config = dict(
    bias='none',
    tie_embeddings=False,
    parallel_block=True,
    init_std_down=0.0,
    lr=0.00578,
    lr_head=0.0128,
    batch_tokens=16384,
    steps=4983,
    dataset='wikipedia_en',
)
Each number is 128 + 24 x the weight over its row's rms, rounded and kept within 0 to 255. Layers, rows and columns count from 0. The size above them is the row's rms in percent of the matrix's.

# layer 8 MLP down (transposed), 256x64, rms 0.253, rows 3-27, columns 0-63
size [157  90  88 140  88  92  27 115 146 115 133  97 132  21 110 122 157  37 106 114 114 100  96  86 144]
[[ 87 121 120 120 119 151 134 173 106 131 115 166 110 135 153 112 115 136 156 181 169 120 129 133 125 109 116 128 113 128  78 125 144  92 111 157 159 146 128 115 111 128 171 100 129  92 114 128 143 154 135 149 131 107 160 119 114  65 115 158  72 123 133 106]
 [111 128 142 132  95 131 184  92 115 174  97 131 110 141  95 113 134  48 128 143 130 151 167 134 138 118 117 126 144 121 135 128 101 134 108 131 132 147  69 154 135  80 116 123 141 112 149 138 130 140 119 156 136 146  97 118 130 194 135 118 126 137 121 136]
 [153  75 133 118 166 120  94 133 137 162 116 164 110 141 109  94 136 125  83 119  90 129 142  94 144 159 139 114 118 160 154 106 184 148 108 101 158 146 109 156 165 107 117 128 111  98 143 143 116 109 111  93 131 156 133 119  99 159 131 149 125 120 162 137]
 [125 130  93 118 139 147 139 172  61 126 112 145 129  85 155 140 113 121  92 118 163 124 135 140 100 131 157 141 111 121 131 133 102 144 131 111 102 125  87 117 136 122 160 127 126 156 132 140 152 134 152 145 130  74 157 138 109 109 113 122 129 158 173  59]
 [ 89 134 164 108 122  94 147 101 148 182 108 129 106 115 157 150 153  47 125 137 135 158 124 117 134 116  94 135 122 117 118 123 114 161 128 153 123 129 132 116 148  78 160  98 144 126 126 148 147  89 118  89 141 151 105 148 126 157 111 119 133 139 113  93]
 [128 120 155 123 121 153 155 122 108  93 134 105 116 112 120 114 155 127 108 122 138 130 127 139 113 141 120 178 146 127 133 142 129 183  87  94 121 129 129 152 143 125  94 123 103 104  86 113 167 125 128 155 168 121 151  59 146  69 145 150 130 169 112 143]
 [160  98 111 140 132 128 106 161 126 100  63 159 123  92 135 121  88 126 133 157 134 165 143 107 145 160 111 119 131 139 131 169 137 118 137  88  90 117 114 139 119 142 117 153 181 141 128 127 112 154 127 107 112 106 145  70 105 144 159 117 134 160 107 104]
 [ 76 135 140 114 146 138 166 163  94 155 135 144 135 133 115 135 100 114 150 111 140 143  93 150 102 146 143 171 137 125 108 125 129 110 144 117  82 135 129 108 149 130 160 112 131 120  98  91 130 130  56 128 149 148 123 163 148 111 125  62 108 142 125 146]
 [149 118 118 117 114 148  87 145 151 116 106 117 125 122 106 105 133  69 129 172 149 111 143 132 126 147 119 115 137 159 210 127 100  93 155 134 146 125  76 118 109 157  98 146 137 143 108 124 142 132 137 129 134 133 142 136  76 157 116 128 169 156 116 105]
 [136 150 130 120  94 147 158  98  78 122 107 115 123 134 116 140 124  63 116 121 126 161 159  94 111 133 152 117 126 137 192 136 104 123 116 141 142 103 125 133 111  93 131 126 129 123 180 147 171 123 110 145  73 110 124 147 144 156 115 104 151 138 165 117]
 [107 106 138 138 103 107 143 139 127 116 147 143 101 130 164  89 126 139  92 172 119 131 134  93 144  99 150 149 160 155 107  82 146 139 118 129 123 116 169 114 131 162  76 113 140 165 112 162  78 162 121 171 130 134 153 122 150  91 118 104 137 104 135 125]
 [167 142 110 115 129 151 145 137 141 167 133 136 119 133  86 130  69 137 101 160 146 157 110 167 111  81 120  76 181 103  90 145 119 111 136 137 109 158 122 136 117 137 120  74 110 145 112 119  99 125 108 149 148 144 132 118 177 121 141 126 126 128 108 132]
 [128 102  85 130 144 136 151 105 146 121 133 126 139 127 160 106 116  81 121 114 140 149 170 138 146 160 108  82 158 150 167 137  75 103  96 130 144 155  89 158 110 153 101 132  85 145 154 145 124 117 125 138 106  94  96 116 118 140 137 128 174 139 155 140]
 [122 110 124  82 124 154  99 141  95 113 135 134 147 131 110 144  83 172 157 124 105 129  93 123 119 141 136 112 126 139 184 136 118 141 140  96 113 139 143 127 120 158 104 133 119 114 100 128  64  96 157 134 127 145 118 104 104 201 161 155 117 118 117 114]
 [ 97 138 134 132 119 139 149 130 146 145 125  90 134 108 153 115 118 152 150 145 123 110 162 118  90 165 130 126 101 116 107 139 179 133 123  59  78  83 156 138 171 122 136 139 127  78 134 154 136 126 149 106 107 145 130 146 160 133  99  98 140 113 155 112]
 [128 110 131 145 107 144 162 140 130  94 106  95 129 111 171  94 130 160 131 103 140 156 120 129 117 141 139  99  71 143 144 129 175 164  80 152 106 141 141 110 126 122 142 142 116 123 140 103 128  89 114 130 168 116  97 157 140 131 105 129  99 124 127 199]
 [ 99 106 129 164  94 153 117 160 167 103 120 135 121 151 154 100 122 203  91 115 150 117 107  88 125 119 121 164  91 116 129 121 124 142 136 109  89 102 142 121 154 137 111 180  91 101 141 161 138 133 128 111 130 142 136 162 107 151 121 110 138 127 108 145]
 [122 149 130 114  91 140 152 152 106 115 106 112 155 108 141 119 130 135 141  99  91 124 119 132 123 166  95 119 145 147 141 124 110 134 169 125 109 145 119 160 148 126 123 108 126 103 139 133  88 119 157  93 167 139 125  99  94 224 152 126 165 101 118 130]
 [136 136 109 113 127 125 151  66 147 108 111 167 117 123 131 131 135 144 138 115 170 125 135 176 109  97 141  98 101 164 120 111 146 153 127 132  96 139 155 116 155 138 171 103 119 122 189 105 119 137  86 135 124 118 170 124 154 161 146  98  92 142 116 111]
 [ 94 101 115 145 140 148 125 139 115 104  89 134 136 142 133 157 160 104 146 152  73 123 156 123 133 149 148 139 116 124 203 140 127 141 109 128 122 156  81 114 102 133  85 166  94 150 137 102  93 133 127 163  97 139 138 127  87 116 122 136 123 137 146  95]
 [ 99 125 141 157 148 179 152 146 122 153 130 148 135 159  84 130 102 162 138 117 142 142 109 143  91  97 106 118 137 129 124  88 122  91 145 111 103 161  69 113 109 114 110 126 111 118 143 127  98 149 160 105 136 170 132 110  99 151 118 149 110 184 131 133]
 [124 167  85 122 107 100 144 128 153 158 161 144 110 116 102 148 132 145 104 123 122 133 103 125 140 141 116 138 136  60 148 141 110 134 142 117  72 124 123 133  83 108  91 128 116 135 125 140 133 113 169 120 121 126 157 104 119 196 132 166 151 139 156  96]
 [141 158 127 107 129 129 154 159 147 111 161 116 156 136 144 142 115 112 131 111 144 141 112  93 104 164 137 129  66 134 189 100 112 143 105 141 104 125 134 161  98 101 135 155 162 133 130 111  92 118 128 102 144 141 100 112 138 185  84 120 125 159 105 151]
 [ 97 148 116 146 134 143 142 110  71 132 150 142 165 141 101 153 132 116  95 109 173 112 136 135 137 140 126 138 125 115 174  75 168 149 156 138  97 114  57 117 113 117 124  99 117 107 118 141 129 131  99 107  86 120 147 127 140 173 123 140 154 139 134 126]
 [ 82 157 144 140 143 109 116 120 139 138 166 155 108 130 113 144 164 154 115 137 106 142 142  65 162 176 101 108 126 142 100 167 101 141 124 122 105  97 145 138 118 119 116 144 137 104 148  98 119 134 134 128 176 126 157 115  95  75 108 114 113 168 127 118]]
# layer 8 MLP up, 256x64, rms 0.247, rows 4-27, columns 0-63
size [104 101 129  91 103  40 107 122 131 130 106 115  30 106 120 142  45 117 114 108 103  98  92 127]
[[125 148 105 110 110  95 153 118 153  94 146 131 150 146 114 131 140 115 169 119 113 144 127 124 118 114 179 164  97 166 120 109 122 136 152 119 155 115 168  88 111 125 159 163 102 154 124 119 137 146 161 138  77  92 130 126 104 104 180 134 168 110 107 110]
 [ 65 155 111 124 131 107 136 124 158 124 143 106  89 164 131 201 118 146 159  99 107 122  92 135 135 127 105 113 110 124 118 122  97 128 156 133 122 172 124  93 122 126 130 152 127 142 137 130  82 135 123 141 181  97 168 143 105 130 147 120 129 116 110 157]
 [158 148 122 123 122  88 157 162 116 134 113 101 145 140 155 110 132 144 118 147 144 144 105 132 169 127  93 148 121 126 116 104 110 116 175 158 163 127 130 131 121 144 135 109 139 145 104 162 143 137 103 123 151  78 143  53 149  92 166 128 135 140  76 128]
 [160 112  92  89 147 144 137 116 147 156 119 110 144  99 105 127 113 102  97 158 113 139 133 160 129 137 163 124 124 185 117 125 120 125 169 144 178 123 148 147 157  79 139 111 107 110 136 116 135 141 149 152  76 100 143  88 144 110 164 136 163 140 122 117]
 [168 117 154 114 143 118 142 100 108 101 139 114 113 152  81 144 134 140 151 127 129 118 112 140 104 118 120 192 105 142  98 166 137 123 117 129 127 154 133 124 114  97 121 118 175 128 115 107 155  79  93 121 133 135 137 124 171 102 190 132 124 165 118 169]
 [132 140 128 128 139 100 119 123 185 179 152 107 101 157 109 164 132 169 142 117 112 138 100 155 135 182 118 132  94 130  85 115 118 102 134 166 135 142 121  92  92 127 171 131 136 173 107 136 139 143 112 128 134 102 148  87 147 107 127 121 166 132 121 129]
 [107 122 161 145 134 135 124 161  98  91 130 127 158 152 164 151  98 126 141 101 113  94  99 113 157 126 110 159 120 147  83 141 132 125 129 145 167 145 146 129 114 126 147 159 115 108 141 106 133 121  89 136 139 130 180 118 201  90 127 111 130  93 110 159]
 [100 117  91 150  77  75 102 120 159 102 145 143 112 160 141 150 146 160 134 127 157 102  87 138 153 113 109 138 133 137 119 113 138 117 145 175 183 149 147 122  76 148 117 140 101 121 123 181 125 115 150 131 132 130 118 152 118 101 146 143 134 144  97 125]
 [133 146 101 109 162 134 123 107 112 158 123 107  81 132 126 139 123 143 171 107 146 131 134 146 147 146 106 159  84 156 127 106 112 121 143 173 167 100 146 118  97 119 156 136 138 137 136 105  73 121 116 143 114 117 184  76 123 116 102  96 137 107 146  97]
 [163 130 114 136 129  92 163 101 132 133 126 136 136 106  92 148 148 156 115 137  96 139 121 136 140 131 117 129 142 125 108  78 125 112 132 159 187 113 112  77 159 150 111 121 187 137 120 121 106 144 175  93 170 123 157 121 150 115 159 141 125 129  95  99]
 [137 109 105 122 130  73  82 154 148 101 122 121 175 163 143 131 134 128 149 129  99 112 135 131 140 171 118 149  65 133 115 126 151 120  99 137 169  96 151 119 128 140 119 191 134 132 113 125 170 158 126 109 124 113 118 131 135 112  80 147 153 125 153 141]
 [117 103  72 118 149 117 131 113 138 160 122 102 139 151 122 112 100 184 155 142 146 140  88 138 140 171  92  86 139 106  92 121 140  79 122 115 166 117 130 113 118 134 166 158 123 153  65 154 152 125 133 134 122 122 139 148 161 115 124 137 143 112 122 126]
 [112 138 124 145 114  91 128 104 168 166 130 127 102 133 136 150 149 158 144 130  99 135  80 157  96 179 121 159  98 143 117 135 122  79 140 166 129 131 151 110 124 147 149 129 137 151  91 116 137 130 120 131 126 116 150  94 178  81 141 146 153  76 120 136]
 [153 102 135 158  94 111 142 142 146 113 180 129 150 110 106 119 117 141 122 111 125 139 104 152 139 131 159 147 148 118 133 104  86 104 113 214 181 132  89 135 107 142 124 136 130 176 107 134 126 130 131 120 139  71 121 138 115 117 131 115 162 109 132 109]
 [ 98  85 142 141 121  99 137 145 119 117 120 107 123 151 122 161 128 135  97 116  81 149 120 106 127 124 163 131  93 139 111 145 142  89 141 145 131 147 137 117 117 136 151 127 131 121 140 131 120 105 138  96 172 170 191 119 160 120  96 171 135  65 136 161]
 [101 142 122 117 128 107 112 160 147 191  93 102 132 141 118 137 100 123 129  79 119 151 129 137 121 159 123 107  82 106 116 111 137 112 180 119 148 125 162 112 109 170 137 124 160 122 134 117 130 108 143  81 157 149 170 125 173 121 103 122 153 112  92 133]
 [147 137  97 169 143  91 128 117 124 162 131 135 129 142 142 155 135 141 157 112 118 148  72 170 127 141 105 146  99 150  94 147 106  86 134 183 135 144 152  92  93 107 161 149 127 145 107 144 122 139 116 142 130  98 148 124 134  87 128 128 182 128 112 155]
 [109 154 104 176 117  89 146 172 139 115 141 102 153  89 104 143 162 183 154  93 119 120 107 133 106 145 137 129 116 144 112 103  90 136 141 147 146 154 141 115 132  95 133 163 113 122 127 175 138 176 168  97 130 116 129 131 107 120 114  84 122 120 125 116]
 [117 108 130  96  99 119 145 128 138 120 172 116 177 169 121 135 160 119 146 168 111 132 123 136 146 142 138 120 109 115 117  73  75 122 108 149 143 127 132 131 133 171 136 130 170 115 135 104 123 120 125 137 185 118 129  78  98 114 162 133 121  85 110 161]
 [162 171 109 132 119 158 124 132  97 125 148 100 121 148 133 166 122 173 132 127 119 118  98 141 157 121 151 124  87  97  80 113 100 107 108 119 160 127 176 143 159 125 125 168 119 107  86 153 127 131 100 135 138 119 110 152 148  99  92 111 157 158 126 161]
 [104 129 121 116 107 140 152 143 121 183  90 153  88 110  93 102 101 141 135 138 170 134 114 181 144 122 101 114 139 105 131 147 135  84 145 133 135 152 201 115 133 132 133 153 155 108 144 108 100 111 116 101 154 137 149 137 154 106 120 148 137 120 122  87]
 [150  93 166 173 149  82 126 134  99 116 132 128 106 123 138 150 123 135 126 162 134 130  93 106 107 171 127 154  89 179 137 112 150 104 117 128 144 132 167 126 154 129 145 161 134 131  93 106 131 138  82 181 100 161 115 122 117 110 120 125 170 111 118 139]
 [130  96 115 161 138 140  94 105 163 144  96 135 127  98 147 172 151 115 180 148  99 169 135 128 102 166 114 106 126 119  98 146  87  95 113 133 158  96 124 108  89 139 150 135 103 145 136 149 174 151 110 145 116 171 137 142 117 126 136 148 134 138 155 150]
 [171 151 115 104 118 124 104 118 184 176 168 101 109 136  91 142 137 102 134 152 100 153 129 150 150 172 118 170 122 149 122 118 124  98 138 124 169  82 132 122 150 117 126 112 130  88 134 159 107  85 115 107 141 129 136 105 142 112 139 153 150 115  95 134]]